Weights of a small GPT-style language model, trained from scratch on English Wikipedia.
Training: a variant of Muon for these matrices, 366M tokens, 5587 steps.
Each number is 500 + 25 x the weight over its row's rms, rounded and kept within 0 to 999. Layers, rows and columns count from 0. Numbers have three digits each. The size before them is the row's rms in percent of the matrix's.

# layer 2 MLP down, 320x1280, rms 0.0342, rows 0-82, columns 1024-1055
099:511492536513497521509484462493466469547550517503463495550487515473484510475502558513477500531521
101:512496498535502484511477504512457489514472482508497488489482577482514505519527497546505485487511
100:474492481470518474496512490479532456431461462493543505483495484537515516479476504512492490515506
098:485513521501530469511467549466527477492501502501460471453489473502560523442465541466508490474534
101:473512535461501496495502561514476524473507449507511517478511474521521522490546532503497520483472
100:496471539489532530497463529522492521550483567502559491494465526488533489509442478488492520502502
097:519527495486442518492537527456519466491527502508495489517463507483464509485474494486517525514503
099:431483520509457510503533475508531486500490498505505499462478500508510462499480509501501488501492
099:489526505511514519513497534486524471433462561501500479467494580478514507496540532502508513530524
100:515483523492478447504493483500518470511456528491586513471462514493536482491497524500506515494460
100:524521470505460495492508473477542522518478486495513540522571472512555495526524512514495509510546
099:502502509516547536497560558510474487506505496505500532539531518519533502513525468496503505494529
101:508500496487517514494477491516533539537450546497463525456480451502491510526499530482494515482516
100:434508494508489506499520545473522506491498538506528536485477568458471525516508519510490504510516
103:475501515465488551498566553498539498536455509508539550485485515522497540529533519517496493480501
098:529513525499489497498498514536480492530532488479458459474460476492499501474498474502512490504488
101:478491532484496498504514485488496480469454508509528492566509533505488487512538491512493515510498
100:515490510533518480484497429557486518495490533501524459535508485508562487468521460503478502440490
102:461526463490470502499543457453511533529521507511483428499507496491456519472565496512503527498461
101:488482504501462506493512496543521525491484506505513484499513509503530457521497489504507530523490
101:492462480495466506497489509493547451507498483503499540522519480496489485534498496482504518532499
099:521497533509496509509461472502492462549502492504480518478524459495484524498453494509510477496491
100:543483519462518472507541501454476485495539569504516523498490520504502484486498499523499505503493
098:525511460504578505493520513503503530547511539497486507514456510507523522515494528499526487477506
098:467468453472536524490526562519509546454526521495447506477449460484505524502525538498480513482536
098:514468516552527551498480517521533479518507512486523497576543501495482515558486535501508472478467
104:516486476487493519501533467620475486491495513509528556497460482494515492514480533513513501527509
102:532488544506519465503499501516541479552528507499508483495549494513525461498494462512500491490514
102:484476510512465492505487476427524434526487526491521564546500467497537535504543520488497521479481
101:462529521512478479494519527471476477524473503503487509517494495487517509520522500500501506490511
102:439495483489510492502497518481468479491554504489449451564505480503534516467468567478508504446521
098:505478516478530482501511539521457499451484453510511524559509499495493500533523516527506494478483
099:518491493488507498506548480477535463493480437502512456485473470518517546498503444484535476482505
102:436482474514492482496479499466484442485507427509539508464501424491439483523465476486505506511493
098:467506517498507464508550506428489469524534463507486509495479475488466545483519529517488509512439
098:492487506495438471493485492513524469431494509508510420509476506517446496509487487475493499471481
098:554479472488482506489527504464522451528517479508476543489511518472453510512480522492513497458508
097:453485502502488511489478476473466537499481561500480494455457501504468513475499455488498485507508
099:511469503498518482502497477450485463470507504507450529468464516496495461517559502518487488523478
105:527549507515483510506500504529506477477523501503463506493496498517480522510482468498522528479487
100:513498506513513514499533505486516456527506489499478516514491483501451490531510509495513469498511
100:532529522518496499499470486487562492501496581515467508494491478524522490538538518506508513515507
102:484527524509514527494490517472511492544486473505480476466539500533511500491526520495501515517482
098:486509450518543456504481500436472478512494498502534501469431486508482518533496487499512490485465
101:507477521501513475498538441492468508482466490495536504506494557511482519472501497494534510447484
099:516529470491456499499515483403501464466555490504506472500493532490536483488498491497506525491485
099:508462491465515466511501530457537541469477498488504523490520490523503453500558532491493489509528
100:498493509512480492504520511502510419520483498498487458488534498504512510522475498531506492522473
099:503525510493513488498505496522518455500465521500484546445473463474474494520510546505490479517510
102:468525463513446482514515545503520542491493562491452502565509499505543520537534476479483502469499
103:462494481487526529497504510513511457486535557492489442520513506507436500524486508490493498524495
097:516507454523489488501533466458504452514502491504483559514483506499510501536475506520497481492521
099:489512527481499514490447501499484448537524492505462478505528484507509492537521493470508503490516
101:516504474494463509502489510471513442516483525503509502559500517487445457520503492490499532490521
100:518526501512494462502524505491487493530493532498486386450459560504502486518503518516507505500508
102:462504527483501516508499522481503435514495487508499494520497495480481475498542518511502535513509
101:558489492487539446498515531474466463518477551492536437477514544531523504499528481540496459536457
101:463485473505484460512524513498513559502491541499438528473493514483484498458523464504507507459488
102:552537515504473516510476490445468475483526493494465476478494470527482479510521472506511507477519
100:463544507530448498506515495508494479507520502495512469500504456489510511477518476511473487498533
100:509540484484484472489469516528484488519510492504474514521479556514448490526471510524472482493511
101:502508506515494508509500528432484503512529476502490527482496516488515523478497509499492474504509
100:474472515482523456502482486507469464467530454502525502471445493481531493509483501497496501465482
100:471503496490495476485492530561493496432501478502493465475485579481494492542499537518506487489506
100:516493478529490518510555527478515462483557525509529499492496558495493513481545527492489509452475
102:544535497526531528498487480457539505459518464501528551540523468487503504509494503521499484507511
102:518486462495492524509502555507503459546504528498476492510530450515526518497494502522494473507499
100:478487516522518492503438517511514492491524486508522545544543558481467526476472474486505513511518
100:510506480493540432496521483466498513487510489501457467522495485500498515518491551508483512496472
102:435487482497464475504547533542512615496560522493516507478478535496484517485494531540510507456492
100:506490478550469491509516523594477442474484516502496504557490513509477514548491501491504492516469
102:505450457474459494494519524511538481527501492499470514461496505502450517474508478510498512517521
098:514541516501539524487500483517507523502464498499482528438517493496518494519536492515477491494473
098:502484555500541497498496500452518564445473500498498482413509491491495525504509438513509502499503
100:556484502517461497494534508462521477500498487518497534473469504486548495486475492503510532512507
099:483527538495545506507523537453489457439468477491504549516514490502470509455501488502490512497522
098:479516494497487454496465492458512524480461547514496422496505488515483478468538480498499504501512
100:520529507485539494494525495549480533537500565507509521509511503508470517500521488470523502479505
097:484508497489492502498492512510505533464484510506467445469506482491404496498561531470503507489505
101:496531483493452510493543507550486542469521525498469553553511558508474509483498520504513466466469
100:511534474487546465506460473473465536520558501490478504440485519503551467441494467507482465497509
096:562485506495518508500490537595520581513532501510488516554502491507464472501530461503478510517469
099:507503517467547499509509547521523468485458505521500461523494547532498519491504533480516505492516